Weights of a small GPT-style language model, trained from scratch on English Wikipedia.
Size: 12 layers, width 512, vocabulary 16384.
Architecture: rotary positions, no biases in attention or MLP, untied embeddings, normalized queries and keys.
Each number is 128 + 32 x the weight over its row's rms, rounded and kept within 0 to 255. Layers, rows and columns count from 0. Numbers have three digits each. The size before them is the row's rms in percent of the matrix's.

# down: layer 7 MLP down (transposed), 1344x512, rms 0.156, rows 111-145, columns 256-383
# gate: layer 7 MLP gate, 1344x512, rms 0.11, rows 112-146, columns 256-383
# up: layer 7 MLP up, 1344x512, rms 0.112, rows 112-146, columns 256-383
down111 105:162086115162103140086103033120147133097150092152083105098141106181165136138120105195057182116124172178099101127207133115106134100099083144130157180126173135165126119169115134127047103103126163070117152099096133106169144127134116138095193065133095154129160178129100149109129135081125167157128143081161143145135130132139140086121145082081097113168173190158149127156206144100125165113152
gate112 099:150109103139110101132110101187173144121140087051126159124137164122129152184109114134146133081130163110109087167180101151161104096149120134153132130114141102155136166142092168090144143116056169140106104110113127088100146106132168105171182159130172139105155176135127149210111131162123183116163163199212120144155160170198142155119159077157132117138151092142067152133170148068104182133109
up112 098:162152180182144176104125161093125157133102120051120139171091160147099135133155099138116085194120133173116128185155172177136097077112040183149107172091153129130200220142113111145127135112125104130146125128087076116117134160158143092073079145133184147129097177103073154140140101216075161114120150129097129117105152156073144127146195119190135148086150178109117154100144123161139130155146
down112 098:144158100134142113177117111106149138129125111113177108149148155085152098116081136103144150155157130121134081179125150157120137125118111120114170143104177134107092218076171054130151122130128059160119135157066160052121151122142129133083150081147183089073084095123105113117118117158114122139157077130101112085163110130129165134104128169159152147107102174144078100099138140113094075119115
gate113 101:124075108185205193097135118142133188124132144164128121137167131136126132116118091139116123118102104173091171120126146141120127142155114114147141115127132190150127128128149151160159129174158140153083111148103121158124147169180143069129110146215161103149094119099099112110164150122115179122147092149163168100195152186068180118131135193158161094105135154112124152170154096084119163105086
up113 099:183121119124158145125122133108117163135169159120089112114146137083112108166120161179101117086093095140054044123182130151101133089084102166080154041113170110169109154102128134089162185130043095125116132055197103126113154132163134137159148086091124115132101140156114113151112166099131130182140134107092135174161082103148114153145159087184092104132142158125180127115165112107162152166146
down113 105:173168128158088156110153113111154135072085181082115068151129089076133127113112154097076129143101162156135160162112109112059098130109142145111137104134082110126118139116163134125141136164109100102142116124078093104130139062198092129112109106088144135127167106159168107146137140162124177149158093112092155099153125131096107156121118133197125119133117116111153170123115156149172144097155
gate114 096:140199179090150127125130159180125118122099141120128133066131116081192154127094105147095121112162126155152140107083172199123182108211099148087126131125131130103077123116196104144229207080135103163096119159104155153130109200102120128110135184178114110143139122122113086128102158111068115090148117114137136097112164113159145126123076087172152154143131123129066132112097070088189139063118
up114 095:158113092131147094129122134154124140134098132100104152180171049101146109146142153171182147108078112120146115134148113109147155120102107121159133083176159112116123152134158150149098085180107138128131162134175069082097133093149069149157106122117187168087109084127153134122150089075161148113130084143124133081104113078121079107145097174044137107113134114136132087132116187077105114099158
down114 098:144142154147185121079113136153153115131152122134121128066128129098144133104194147134091152151168165126115127147077182169080130162181154121084116126096130158124155110113185077181234176110155074094111131122077159124096102171074155166140108194156077132161120140153142118140124149157085149085167176133119109146173123138119133131101114112219134157123143137114129147130073098156228142116161
gate115 102:127131100148184148092104140118108141129149040135117112109127152151132115180083126207161177178110131146138136046147115227118143157088135165150115126115187161137058088133095145141169035159136105061114130134182122161181166154188183118113076129108162079120107100121162138152127097113124096106113142190096117216114100143150140116094126136161105088136108128119114087105171121081166177128111
up115 100:125105104165153127079142126116135071168143094133142125116110141217200106091078156156155151144113072133113117125159113157092113176090085166131126136166143133185128075183109130111138187071162182058128142098141108099114155110159167168152099097142155164068136102109121162103106125077175107064107098150129149051111161159156129136134193120116112075137107100123185150067140121072151153120103
down115 100:148164125087176134146161104166159121141097163169121131093157123075069106156100133076159089146206164084132154101096129130134156159173144087167080120111157223114110132139109135099140136153151110171113088131111107118075092127149157129145048127228124126103131171148109100145124122177122091103079120132133154134107124119131059109129141109149141126149140159143061136164124171091149105109086
gate116 098:118211142057155143165128167137150105111060134101119129117112102059142095141099188165125189128131144075132155167074128090159168131097112158167174096081143114104177117156097123171131156038094109116120160121162192114096113173160111115135174173149103150160145134133163131120165127145101146146135110119077079106099120147098159138129093084127053131146157080105169144158165136137102126092144
up116 094:181108065080120227136124100129155118125124131164143115167071143105142165121111135087111167085159095087118154142143120161082152089164112132088104120151154182176114101159087122140128094143115132104135076119134120135131116089125099097170132119098143119130122125110197158144150092101158107181143154178119094164128125110116089105107116186097095135131083174086022144094110123121133158110085
down116 098:169166109090147135093143147137179193188087144142126179105123059103165145117088105137146164160109204170182118127088084059111154122127082128157193094111117115100136147111139158123109133136126163165154167162155095168111111126146169120168136108145164137146163170136141125112165157141100158099106123081211106128135150087097159152087089051127059157149097079116111067130120157134110095100205
gate117 099:130091167146159117100189152126091094125104135138133139104137156211140134114100064147213085163122154147093114098122159149076115119128075112083105109107155155132133137070143122097152143136197135153139126118087118127137185110110089120114111093170109164178156075158162122062096134113133087173165123128091106138127182116123180163113126139105161129123120173122110169086121145107188110064098
up117 099:115119147125130095066164212109134089112055148096183103130171170140194127121154176135174136146161119106189154132121139151126132069104140117109090063093092185122138158045150106167172153125182128126138182154117161143110170104122166135117076135110154126163130124135099111160119217168082162112150166144101169139112154130117188130057138101092124111136120130128159159128139160147154158134105
down117 103:143089149110128077141113154124101086175153150138099124095126132116129104129117106134124079136081082182182118110102123049160095155143169141140079153161123090148080122178101116151063111192101128114114133124125136113153155110182164082161118158152155097127128114153109136140143110081093161140133157139090133075121129084160119047126156151116069119153122149162131098151106099151176113164146
gate118 102:159092127132107148092136114064096082193162157118082143137208102187162089134130172119194155133121106069151161174119100140117191042104100171155155151167112135131111100049118119134185088158148117094131145058106133155039114138075118119126156126146141050114154070151152106096118143120149120089057097139167058125107123050080145082049091118164114199166159121126132095066074108117052133142163
up118 098:039115118192112143161119185139088117172164096142154084133106122081188127139178146119109122148121156114113105140158185120092123130160133156102142152127164125094155102076157119106089086185156101105091111110078165166096136096098101137137210140163065099164088139142092136125104176180085132202100166125135171140180119117151112229116129109134171145120142144111189142087110106106097157145152
down118 106:109121140097101136158123102135132148140134153145168094160146156087130120116169126089170194098124120133081099157154200155118117163126177131183124148132113090067162186029114085163127104156138108117127107111116107127124106166124156181139131194063142118151125153122140112170122139149050111162165125122153129093128113144103095094075149156057171103098159135147144108089094163160173160157096
gate119 102:113030085094164167100070119106143154084130136169071099138100109128071153170138191167115104097095143149115174146108135193162123144100126081172167099115081147148124101054190102169094111115175132106186137140106118156140146088144151115124156049118128113176101054125137143126130122094161160128081146117044156181104140120157137097175143147116140091115131094124117068117148140157079167095112
up119 101:108124125141058108118117105112161138096101112121146132136127117078156134127124127166137128135180081131128137133141087156115126099095125132112146155131130144199090143104159145069125123152133056143144064151089130161145157159250148186125160123103092139108125100179156139182154167130184152131149181178106127196122075122106119120157182129067109122156186138189131136138157148171111144177117
down119 100:148159142128028160139153165131114121141050166042173120149146109166067132114099182052120123110153103082126104142144142125064122154097168171186088109162079165162138068117060178148143109188083206096133128141127150052143124132104107116171093146137150141133106188134123173149099105149155093145182117067079091124156148148134137117146112155188109123120125114105103174130168147156172082066121
gate120 095:173080099124119086152167111094164070100139155124045174179150154098174143179098064127144169130142116120129156112142111164107086154135120057076139107067129104138145025152151178088074104093123107143114111181173106056129171124092120133132129147157122106136117172155117168122083096132176133160166163094135134178127092180206111138114133097115091120128160142124092090120073144128104108126192
up120 095:147086112178154126074146128185150163145132105117071047149152189168180149115101171124134138064103155103144102165115073162094133138113139161176118148150130105094161129117146144127139179096131088085138111151145090154116116088104145131100089134123109103121179151153045148120154128125212134153152126142156108148056091151066152113107102078144149161108168105168139150117184099124131111113117
down120 099:149081181153142108089112088135141098127099076148133120148181162199056104104075170125116150155105172135166122165219104117160087115075146156103138118150142117126092158158133182163085151070161113110111105073166101207151093152197113105159106110154126163149103129163095155165086197104137102138118077164155169166083094164053109172094109141118141144138179113131125127134118058120089106151190
gate121 107:159119086182106124136175091103145114096151080155084146115106131149113120118138163131158172136131111145111137122131095116117148203095126080135131101093197159079119168123103100146114131166144085062175158146181040136125122142121059130114131155120140124173121147105119135108126087092141158106101117064112061174086132107122156104101155156090145109143129150088141155112081076103133124106182
up121 101:097117185155190178114182109137106146174097080103084112112124076094140162108091144088095078052084127082089128048099093042103129146141182094132060108113144163100186131165092140093082121133088120121099128193159128111087116132133116181104063191097106143164133081170128095118151178105122113082152089178119092155112146119124094130079139138168115148076131069129157136126183134074121042079156
down121 105:057135165095146127147173165160100142124113081113140137080147157112143089092092171142106090085162119110154092148115117161093103138159116131106139146143133132106179114133152120142106072088138150148124141124167148167176179129156101099119093173159117099148108150124089099136131102064068153091093178144097099158156156087148143125116141121104141118119074072068039131139146152154107200155138
gate122 098:143097146130138167114142137127088152131137113152098116181118180107122080113173104082127104077120133095134174136189123137124145094163102110095170170078166147116104161154167102189112130151175122184151131147174151119106133178184161098073145149156060178049074131167145138162103149209084091127150093140163114115146081191128135128112175100097124120152141145122078127126156119141129128109193
up122 095:183118101184047154138092186136122135091085127093108110083124105132147119144143118098122121170127163086135098050148115100138093072093236188129113147222089147112153126163101139143134122139128086119086103158105132106111155072062124124099178080096113149173176112126126124124169094101157121140130144068137113154107128121108124188161154136153119115111131108150128166122077133123116112141087
down122 099:100175144080133101150082128117125145102149133159122126084116110116158164112170163153121101150129131128068088126064075119126130153139145131088047092194127073111119152081160144100098075086121177114105061108119090132136126142080154125166214105110150166146123136170084177141120156109138119104076064150078175059101158191131186133126084170158109087147120112131206107139122126114205129114184
gate123 095:164103100172131054154135177056145137129126155092091091118165119153193161159114114099154073111078203119130158105115145102135118108180213130132110099151115136094129106125103153124138128145062173168142183121132164154133153197111148155127149151188141172076112133174089125190108154110119143087109147154117189093134109100108118097134138145159116125120152133104245120124155141127155110142154
up123 094:146160109132180116146162078150176130126127137110107165147151145107151155151175137166107119133118169127098133102117103109094073178163096148109158109119114087081079067083124167055185169173149167148147148154102074110140078149165109154085117128141112138100180163127144151165115136141139091161103142165063101086124110096111119101155147174153145118147103123141176144107081162127161126171063
down123 099:145147107147137127139119148124108162093154119173135113108119134155136151130041097103099107097117160153169171147103140174114158086095130073106106081149125112119127132116152132128087144139156148107194115036089116126114041053162149113129144131145145131113152193128146103116155126131158224084114159144105081129111106112153098103145219131092076166152120126093085166076143080092108151119146
gate124 097:145080096109151142089161092128101095074161121162152112126192070147114119123183129177132066137120196073117124133143137188141090194180081140105152109158112143124090126075156123134108120133173189112119144095094133207060115166133079159164128128122146136044153086098171112082128102188121166078131138093154178110126188099097171101133139153115108123099098146158180209145092163151127096133100
up124 094:137119136093118149144138087142123148108127114094137098136139104153177134142112155172125140142122007158165123116201123106144108132064161104125128128142132193070145151161142110140065125107125146142103154096111124091101121116130080130134169140144173215151128150069146105133103141090083119143128127195102134135158079091143075129121147095125106115071132131135177109178097151141129147125183
down124 102:123117104115121156101133145177101059137130179133145192176111111132074163123084081181091094075165163136109091122114104131111100117078126160144125126096094133100139185150121140114128140167132063123118128193169191177139108089100121188178082175127083077126092129146141167129164173131160129157080188088170116119084087150113141166132112157144149128190135098090076128178118150175182123083127
gate125 095:102148128137094106136145130163112111149048116165119131079131117103115093168126142113107191124160099129092137152180102101157164148168170084163179123128162099061116121119191087059085084055094096097088107149222097093125164100133128090060154080121105141151095085120073130118137145142139125099150038156147153135122148121065116155152172129126170096110116175138138144153105165178106120126105
up125 093:126214123196141144137103118148150109173106114111139138140126127175153111128126193126103129090202135120092112137146092140099129086063075131133136073191175137126099131146116154119146142148152160161167134095095108160182070133057030140200096107146211098118104095118083128101142126068131136135110146130162122143129182142103175139109094126138105148131092108125163153117168117092141079094068
down125 101:132179155169095130138136184122139125149140162080170117148105063104080094171115165172087116126148109089113042113098150074142133104151162118175108153151154136098110120107163121110101140148099149147140154155103069126114122135153165122107075096118118094147091125174100176131123148117149129140149151148083114186142116089213161087143133119139142113144095117110122082202176121113118163094106
gate126 096:097167178091170165121198146163187157150092106082097119130124135137181059117136096189076160134094131148093057158117131131066136135137089118080168097153151118115090205114108132117094111195129181095120122026128140152088166094165122163107145106134109145165144090117126141173125139155123111124138155138164134152094157093070101164118157120174148102120103150125130160156159150106119091127153
up126 095:120152178059097074136167155133181080147146106220151075115151139149056174127145114149131134104115091110161144155092069155157103142207139156100066151132108130190076193110103105188118122095112105143090176098116082123121186209090125140180149134101104104143123134152117091114168152097162138116180129165123118104126138126089094133143100100130106109082090113116134151130133130169122107138148
down126 101:078123106090156134111147125158154089150202118157177061061045097141122137148090066125116125083090141117162064160074147106142177092104209114118125148150108072126138115138139124135126171186143168149088122136129126138174130121143088149100140137111099095142145122075139162118176127141128201143119124073124115135120125090102157143099170119132118200138120165116116125183119110132158143128095
gate127 088:132127130165169140150081155187090101121109107138113119155141156185145120138157114110100111176085085069128133099091151151135146134117088071070106073146090094134166154169081092162141062077108137136152096075105114124117125147123134117099134139178057149082135087137141154144082123051157119141097146095181161121106083117144153093159092091127133049108159157145140153189135108169080095120120
up127 090:137093139133098126137155112117138142135090121144136121116110102067118102119136206148145087118145120192125110050099151142120158111107139124134109153097165087104152080113165141150117126193202144145120151106131130130117136162112137115100104087101100164103080090163131173130105118128118162159183135182158058122138185145139158118111140146131077152132066127187083076067118095078110078081117
down127 097:127135154139173127129143128151109124093107136167127091115127111119120135154136096146121102120086123073153129106123118176114168133169147134108165126104114141123125158134140163128127093149201087104123174171126135095145158084174189162113102125118139135095146073111126093117079135132153141220093128206118144112122115093109117139094159130139119123159065111121075155130103140058097139100144
gate128 100:156132154088115099102108107143090150109146185141135140102106118160180122102175133169118119105168179157127081070167134104140141050114149125067178121104176147155099121115131143147154157134166156101139101121091130150125093115101072100149187130132098101101150160119121114157137146045110202184128174151123086114160123151097114130117166155102166140125090195080103124132087192043122140148168
up128 093:097093159120129167077102148135107117107113135065148113109131122127152093116123087166073143139152096136161105167136168140104139180086131091091178151100094127133119105129135170126132114147104157151118156148103095093105097095028135162129123114167140043107055075066191148036098159090093132109151122101073133177127072136069102102062154131128150088115188134111109141095150085150146198143169
down128 092:113156109171128155147120192119090133097138118094116132168141121162128107158171155164093139145102178132161190109210117083097140113172123136149142119138135151112137083105104073099155057206208166118120141081091105134156138154121154125154171112128133106117124119062147081131144114140142143143141107111219198172139125123116141092156173094113140095125139154146146147113178098152152103124107
gate129 097:115167153129133148164150155171146140108150107149201163149103150180126121080136083112202025167151163022101172136069124161117204136165138144113116152075132152131191148151121115118161065120119063078094077115090102121143120152191094135096140115151148090121173136113135065136069139122152166164124142112120145135154128113114107129132117106167089137127070186106104070130073142142092094110191
up129 094:148133136235090120159064110153084135204100115092121226108100150113093124110121132126085165136177153087126116158126181127137192062168156157104126124172049131118086093083094075110192135039155143068127071139095075168136137138097225133121106158176117140137125129118146143151120142153185140125135117180170085168095153065105102103136118135132128167205137173100106095086094130104123161080078
down129 097:074173135146133169110116155146094062134081117100115125111150090155153133158145149117080082102185096105068106126120117151140139137124111070124169103125154126112092090152177138148108088124154113112207130163122176151127113110088154113132143090149171107088139162131145087151134095131137158123076064141148156107111120203138140114139174105096124130095115105172134133122187127159185197201129
gate130 098:093084150175169143134148098169128092104132164192162111126177080157165158119142072106101103134082105172085128126170159100136099158097132178115148058118111091100123129142093147144079111084218160156124142098158100156121130116188064164117111109123164139148101138146143119163136112182176060109136155093159070103171100112107149116125095138126145064136135147083075079151128091116122124142156
up130 097:112109163099128122144125148130075089139088155136091096176175147147127115093175083096112110166156091178098123109085113145131113137122092223110105095169123059085111131167081143121125074133106129060136113117113062167109096047128107169138151105153157161149105113149159155143187063132177091138136148021138096122146160115089090074126118092121156097099100128126153141120129094202151174180189
down130 103:130105121128122106106098086172131138141136177115105149165142155140181117134147105147110074172129206170119115115117124108120166111097046157081115125164118141113134153109089126152109098177131148127176129096186194160056059138116122165096132186208134053132051083132098164104137085094131136136134128074151116075194106127157139154137071084129147074082167107118137122031201162167133138093155
gate131 101:164089125097155184071136090113121158133136102154108160134172068143123161026150119091177120158173129131099108086124140149173092122160153165125157104115122094168143164099087162180171078159150157131102158127056098167136126196161124117157131123112165121139126130144184143157099132171141083126141128157194093079068130121137172081133159163047106160137169105113138163134113118134114175132160
up131 096:115154137088077116128122053127112118147109157068190127112179120099135077171110140164149171101127123058127154141096091122097073130167144094101155099136122128138143159108164112177115152112133136168093099091092120082106087172050110159105111086084129156138130106154080144145153111143153128131169128092111146125095128143095143163087115140149162176146034126104015045163171152118103116136143
down131 104:118136118091100017092134098118115148106109117085092091130085105148081131116142129153096105126101142126118107189129144131160134143174064101097200160181126119130133133091065117137093129129134117112063124122117050078174086167174155139153114113154167077132162148126113111169182176087166144119159221113125144113121097096085159137179123099189150118142114113112088157092072102090169123136122
gate132 101:144085101131095191076171108110155120189121140122150114142136100116158181143108173150173106194138161176152093118107149124070109162105121191082167151168079154150142134105145130124115116096137138129107141154117190101107107156192152188081082183146130101090132122165125099156099127111155077130103113159150124170111148149129172121149112143074106127179126150131115136137150152140106132108100
up132 099:114128154093084109139049140093097093151143147109163100080136152155187154148096145102113100151124118098123197142109157162093175118147160167092093102112120057120125172130146109136130133170147183135133150140100118145211172098137190046146172131115141127118092155126136178159083112118122165142123156099166136140163122170121115095114120109179177163129062126096168184127091177143095196075129
down132 098:166152095066173119100059088141168105098164118164159044070108143122161197103165140129128138079128122166146161114106126127137198130129160155127168096130162070093139109056079105121134105144119102116100149113148161072145128142117072050066125153122119104069101150125112149088105190114118102155144094099167134142187090123128145095158154128124086122113157119122123113104163056134140131073121
gate133 104:107124159116138108152116130131069135086104114159115121094141123120114100151119131154133139134064103163075125146098112205176114115120150114121100115121137089131062162170139155126181161136142067114115101196113135148133110110144174091123144101139190099129128119156151111158180165134096098109120131173156176105167119129142115063145199132152145152109085096114131146105141125100199163176133
up133 096:179126121122087166125175160132178066108148071133117147099183134113105139122113149129160134124082113140154135138168092127143126158137121145102126152131121118140074104123126136099102099114123152106168125118199119102115074127148088135118134064073081058168138090107143141126092121065120131111130125147111082132098152109128141103086088146149186081135068173115198104196121102092091115108137
down133 096:131167126156119103157147175113089087088115143132127128122160150145096149169081150144139101189208166182140124111114103160098115184105173113100064090088179105108129139143079145118149116129123123121086093126095065100098070112172165106093177137132150112107199100126139142123121143102168165106166133147074170137169113121137118057181132117174129128109173083115113141123180116133139091151154
gate134 100:178175150114108186117111136153137077057155130182140085097125124107196116147158083101088154143173070122153099119152156150088111087143158102101194159190060098115115149064126141084093125124133098158140147127105117139149144151123141142091107135158113154118111133177137083129109112144121092088157089096116061075145043166169186158082118146184116120121159107128078072091115103110113152069135
up134 103:035133110124135113191147110159161155167131166152091126136142108129086140128094129168117094108131156139125175143154101078109149114147108151140091107132142124140126107066056141151143158150147115118151131184200101220145097098089082131129145106123098165164130100081149128092127075106132142148134122175073111151155135152144066137089112131174155217103144120153126171081149095148132116141153
down134 099:230152111067116129100067181086138138126135150147121161131106169099078107089117138106143115161133154082109078166146139141187132157118119050136122133105112097126095216184171134134110125150071174128153197069140150075120138170122117095113099159147088117100118149202086171158152175164151105086138126132123130158130162129141120145104125122129125098147158137129098138179096116102138120156122
gate135 109:091099159064155122134089084138112112117103124121152122142148125120120075178139185093131127161211160134063116091134172114174081111104127106063155167187158175135128158063119173140142171129192082156124182164170109109099146095131148151205137083105106139117151090113127122137135084155158087130119120166143105117085130114118125131126128095113101112165123052125176091125112164132106132137107
up135 118:116102153153113111087142124153145152106157099148177094165130148159144100133059142157112072142202125134095106093119152132172158080097101101088140155177109144152111176134143175145197156117090127152133170105163147145098135102129087118246089158150053119063165148114180124115190038151138107116115137137125158081055132116185161122103141125116132110127178080167164151167135132139136104166137
down135 094:121155079133132152132085099087152148184130134035141119089103100103172189152122122140075091106107127075132123129168120144077161150163115147089134100112142110132081120054120124094190132140073133128136138122076089125150075177126108188137134083119081150168092114130113141089098151117099144144157125079169123162087103176087140156162163058103101119130139124107090178104104158147138091128140
gate136 099:157208180146115212154123162164177194154148066158116098081187139135096151195114149107195162145171070113101115093112122072135088118143122160156120168118117116180104071149153140165091090117126146143118165150149075076167121202127150159138137138091141130143105121077075074093132126095132128143074137113048174107151104074081113074167082112146098115169095096148181153161118110103083130133111
up136 096:116188156144103174110146139149138146134156132173160134037153142138156176176098126163174141165110120112122142123090092133146119144134155140152047135105086152183150091181084103158094151105108155132102220129225136086130147151103132143125081167117139115168130134113123099072151102181092133135111179162117139126140165166090142103116116125095112182078135181156187108146136187084098151116174
down136 099:104099153134058150136116175130179109237132146153099127113095164117147138137106103136153112153083150090102122109208136093155132108036152152101184143123169103139122096113153127147080100147140117103123115130157119096161115097157133152163177105186086132084064117140158128122198138114155102192107060195078179126076141123072101186149115117176136085146127132131098190130162107173139155147073
gate137 091:110157089152076117120121138184068107140091138104128175110168115132114098144119106143148159187095129104144118139165125137147105064136132162163119116108120120096084126109149100081158145088157147150128087095172119121187086129120169096133123139166113169129139081099127159113184156076112113152117135113121148116081106155144154076159143107159158160123118117144157103155165130047112103098122
up137 095:152104154093081108152158152110156104102179092169150084164107056109190162106167114068075094109129142121081115129117141157121139152122162147132161112129142088117115147136142168123130107107157156141126155129123138080137174146123103121086136124130137149144116176155136125142085132114198131148109115092122115073158066171137104166094181155160200086108174146082092139129080155164113146165132
down137 102:159123101094119077176101069164154170156107097138122091110107091111126134153090059125095098105123083153150134132127126150049081100156098097153171148138132127120140143131115104164166139102176099157138106160158165123145157118143180112112145137124098144161183158062102124098120170120093137166096193091008146131119113170092148140153110112135103147132184138146176147091084130079110118172102
gate138 093:099131082118124072101134126134142167159124227127097169101143117110070098103052135126255160113139123124094118116093112167120112151153142147102188163106138136120140129112100214178079147188157174125104108115118152108113088181119114130104140138102107127169187156120169123171078200126135125202068201180097128151124140142108175155116138160138083120126155121169115156123192069151126115099154
up138 097:105111119123094113098150130131107119130115118126073172124132064101172090112093174137113136144167077085119144134153202142081110146185114146127112135155164122162154129068131137188087159149147124104108180179147108105144125109133133100093143186126125161030073167103141146144132116141126104126124060129108120127118077128112132189124161173109153088132187186179142102101140109146155158095122
down138 102:122076092137099150170091077096220132163100074113111111164083087146148192177086172113141132181101074103121153070090090131095102085134158143102136098086093121167105173155140117087106173121161145122129093168106106149093123069160153122144129113094160184147132090144148114135101150095119099129088119101115121137168163106105077119077145146081085112118173119141109136135133134113169133149113
gate139 101:151113135136070103082126117084159132115142129099135099097098155122108092174162125145114143098149127112189125160159104106105159094126098092147135089139134148074155122083130153120130117077150160069138136136154117165139103199106122094093134130108218113094114072121127108078124150170143173112065099085154108105087120157114131172115083171139132094145100131216146168132142149212131182091106
up139 100:166098145150164163051147128136075130126063140170160128130153087098120099160045133132111200161152186130084129138151172133109165171082148083110119116205140141131134096165146080173072141114101094122130156184112127108117130115167126165170117080147124115121129211125124115149124115070092123115191188142144123127137129105156102154112110146106128154103107143106217101110089136109122124212077
down139 098:122155146141095137107165124137107173136139136077148143141107125123132132080115172143140150143119115041134140122153121183158110114166120061167114128054177140099144153077140121102191134106130134130147069115112109127148086092089110106110157203145190148113174115127189132129132131134157121170122096169128104161115136113103097141156070125196138065080140090140143113166172121160149106144100
gate140 096:122156145155045128115085101159130163135165143061140111160081134103133112144141106154082195103190179187158087115115150103152119108044154162132113109131169138160123122133136097128137144114201107115182164119121163136175060192083134155133106123136140119086155068081132121145169158110105098160164168128130095135166098105162158086093035134121133189144108132127113138153113146123140177108126
up140 095:145144087128112116093121141140077146180092128151112129095155094176148125186136113111134115104132125140154144144121127139171181120228137046158116100125124059150156140129118124091145131134110155068136147080127147104076094077109111129138119106156166141177106141088099140146090189149181084152125153196116111128118137116096112173121159124072146136124121093080147117098120125180135080098172
down140 098:095132096116142136157198056088111101135148137162102146130109107094178088101076092111059152103186099065189139144128189140136109137170173156120159116114039130192171102103094058102117128132119190127124119152091213141129121139122136122145109143168138046119085098184143132140130132137171150108149160057087151136118129165096161154076188071113136121124101106127150094142194099100154133155077
gate141 102:101147115064102146101141128100096157107118133123106140148103102158105113164093104135039162081119159080124153089124128090115105139117098145127142129132108155173084135155135127161117146166143112056091173169128141173136134113219124142158111143080158120054150145125152161126095129132157099099103180114186148105167126104118093141207137164173116115111127054125083104107197132065115092105096
up141 097:100129088171142067098103179092154108087182130105166190165137112090097142155091145184107143142105123152079109187130146105149149197137164198088115107143079106093146107209138165104080149107138090089086137131166139077153125180081224095115088164176073112125151132122152131139132140137122112139100149140148218121119148163119159098127143163087138135085127057087115087211113135082134124184123
down141 104:053166172153077128121127133146105130081110107150142092079112139122130147141119176107175139122146095155113188150145148143164133150114153091112225152110122136112159146121156132175130134145093130140091104129131151160187117118137135141102122095138180194100187077143113123166167072072163100115113090125110074084087157137136067109112124132182080155135134128078124176146176122152163090104117
gate142 096:188078147115121128129159147128193113149104161174101082146120135142081122104134077121151148102142199110079111079078113106130138094097118153097149105105135107115165164136159102129102141067081165149165136146132137120149102088143113053141127128134076171100149154166097099129121100136176146120151139128134156142121118111109051143080156041135107165127133149123144118172149136146206146108176
up142 097:059197100135123140099140124110150131129182087083131130150120097108179107108127157093105076134147125121146099163118160127161120137109097082112163101112167111126168083151140082128154160103168099089100112156071102204160141164146107116108171157107196155128120139136101130121112153133182127189107097117130148117105071163155107136143177118167132088145093114174123127160169093047093084130097
down142 101:155159119172114096120112156174125083122123122094097135151172147135155118121126125114144122125108149156142132072122059112159116140101141151083141194091084091138077103160167102146089133061141101165125090179190083159149142174123170062122179165131147092190139192132196146129116165123113091095099159081105163142136142160145068198079136090146090162146119131111072098148123174149111076150153
gate143 097:115112157137120100084119152082137142166084161097091129163106108073136154084153120153120135154124155102092149147093104191116113139072146153128119137086165131080092165120154126167139079161169135163134113088158106095109091139157136183119128121127123032197169076068119071079134147111141198096189083202121138147128178154086098114155139138132108187078117110150116090115187182119149145059078
up143 094:126171161179139128096192110095106126194161133119074137113089167092143150105138064140108125144135107110094160155102103155176143121156161124160115145122152080122148105164117141162108123138111101168150100132177155136185158128125104149140127121133133135135180134079104104125150157165082098086193118173102158130102174125090134128207138100163199141108124143107083049129143148140170151097074
down143 103:148123116099176022104138114085156163131115136095095123173066146081116156159141097160172109086140126106076172167112105083103107118067118162143120167110138095095169124150121089152116099141188149171172097101166177159148125143145093110114149136141107120099148089041093100188147116081137114138156094141125119179156139145167131097124103133116119119103151095084098158160164100083128105108159
gate144 091:174209105122119110116126121124134112175166087194093130155111138147137109117171158119159172141082074089116079157123105201141160111142102128096127135111127196118169184155094121108141136111120124127083093102144113125126126099134116101129087097165129140130089154137147111106100110106022095092075085138119155107134086148130145146112069154104107144106076120129108116130107114142165155130140
up144 095:070084111130128138090123093170163171125143115134173110152158151111083086122173163082153205175137093190154165108109115127147114161099159122100118148186098157142141177087117058146174062093150105156105100101133214120138204132120177066162091106149112121187067124110180065133103155146059129149140150163102166149141140186132096113069136155180119129125048112169112135152140133100126117157148
down144 100:109154129092131126163144161092112081130185082123143130087118093142213145083142204165094103144107119118167097094165101144133094098151101097110147172103127127132151089100151103086101183153130076122156113091127111087106114169052120223148100101105139188168159161146130119111117107127174178153150143088127176105157143148135116158160112191108148192168145139152175158128072110096113159129098
gate145 098:222096143077110104113090110195136132159162127111144104160107127164162188090147060093137082144170181119212113152138100092166122124179128098098114119096125135168087223082153117106174141156187164143158128173147137110105143104178183117121158133128131141111171115129124123145110128115147118124156174136128124189127119172070150150129095133114097137168159181137119142149123152120116144128126
up145 095:123130084174096094121156147120153121087046132173141140151109089099093063163118137137115101055082089191083128107144133075157158150102164187147108112132193161090159135143119094148080123145106135099129103110107117136171154076097117153130156135154122110135114131081127160132155152084153118123112077143100074092167134051087077119109100137145203109125162110161103151104137112143128141147171
down145 101:102133152126102137113137123121144134121121136140114083120119131124101120158105080065105178127121112166163079105182135090147102109103102128080143131135140127161072139202177085140133146155183123138116180076136064096123173178123155092126131188070193142138066110148095152178171147106175118128123149115148142097099156115102106087139121104160086084156107070137125157211139148098105139111076
gate146 096:115119084130162104121151142154121140051090131135086073147141150122123153149169141134109114111120147156148107122191136120126173139177130099132094127161155149107174115124106141175094103132078152105096097099089101198140060109073140147104096149160158123168129155199126087055142149160105157154120175189113082139150102094138033107149126105108129090203134146113154115183164130104205150100102
up146 096:167106146131167094120113136132146168060119128084163126115113132134118151071106105092123130122184081211140120102109146130154154097150169153113124161164101130156156086163149116177089114175153149154130086161133070120104172178179202133071113129103137150191130109124149104110136125149120070148152114054134153115140078186116140096162154112095122141140167091108172127161120130164139125168144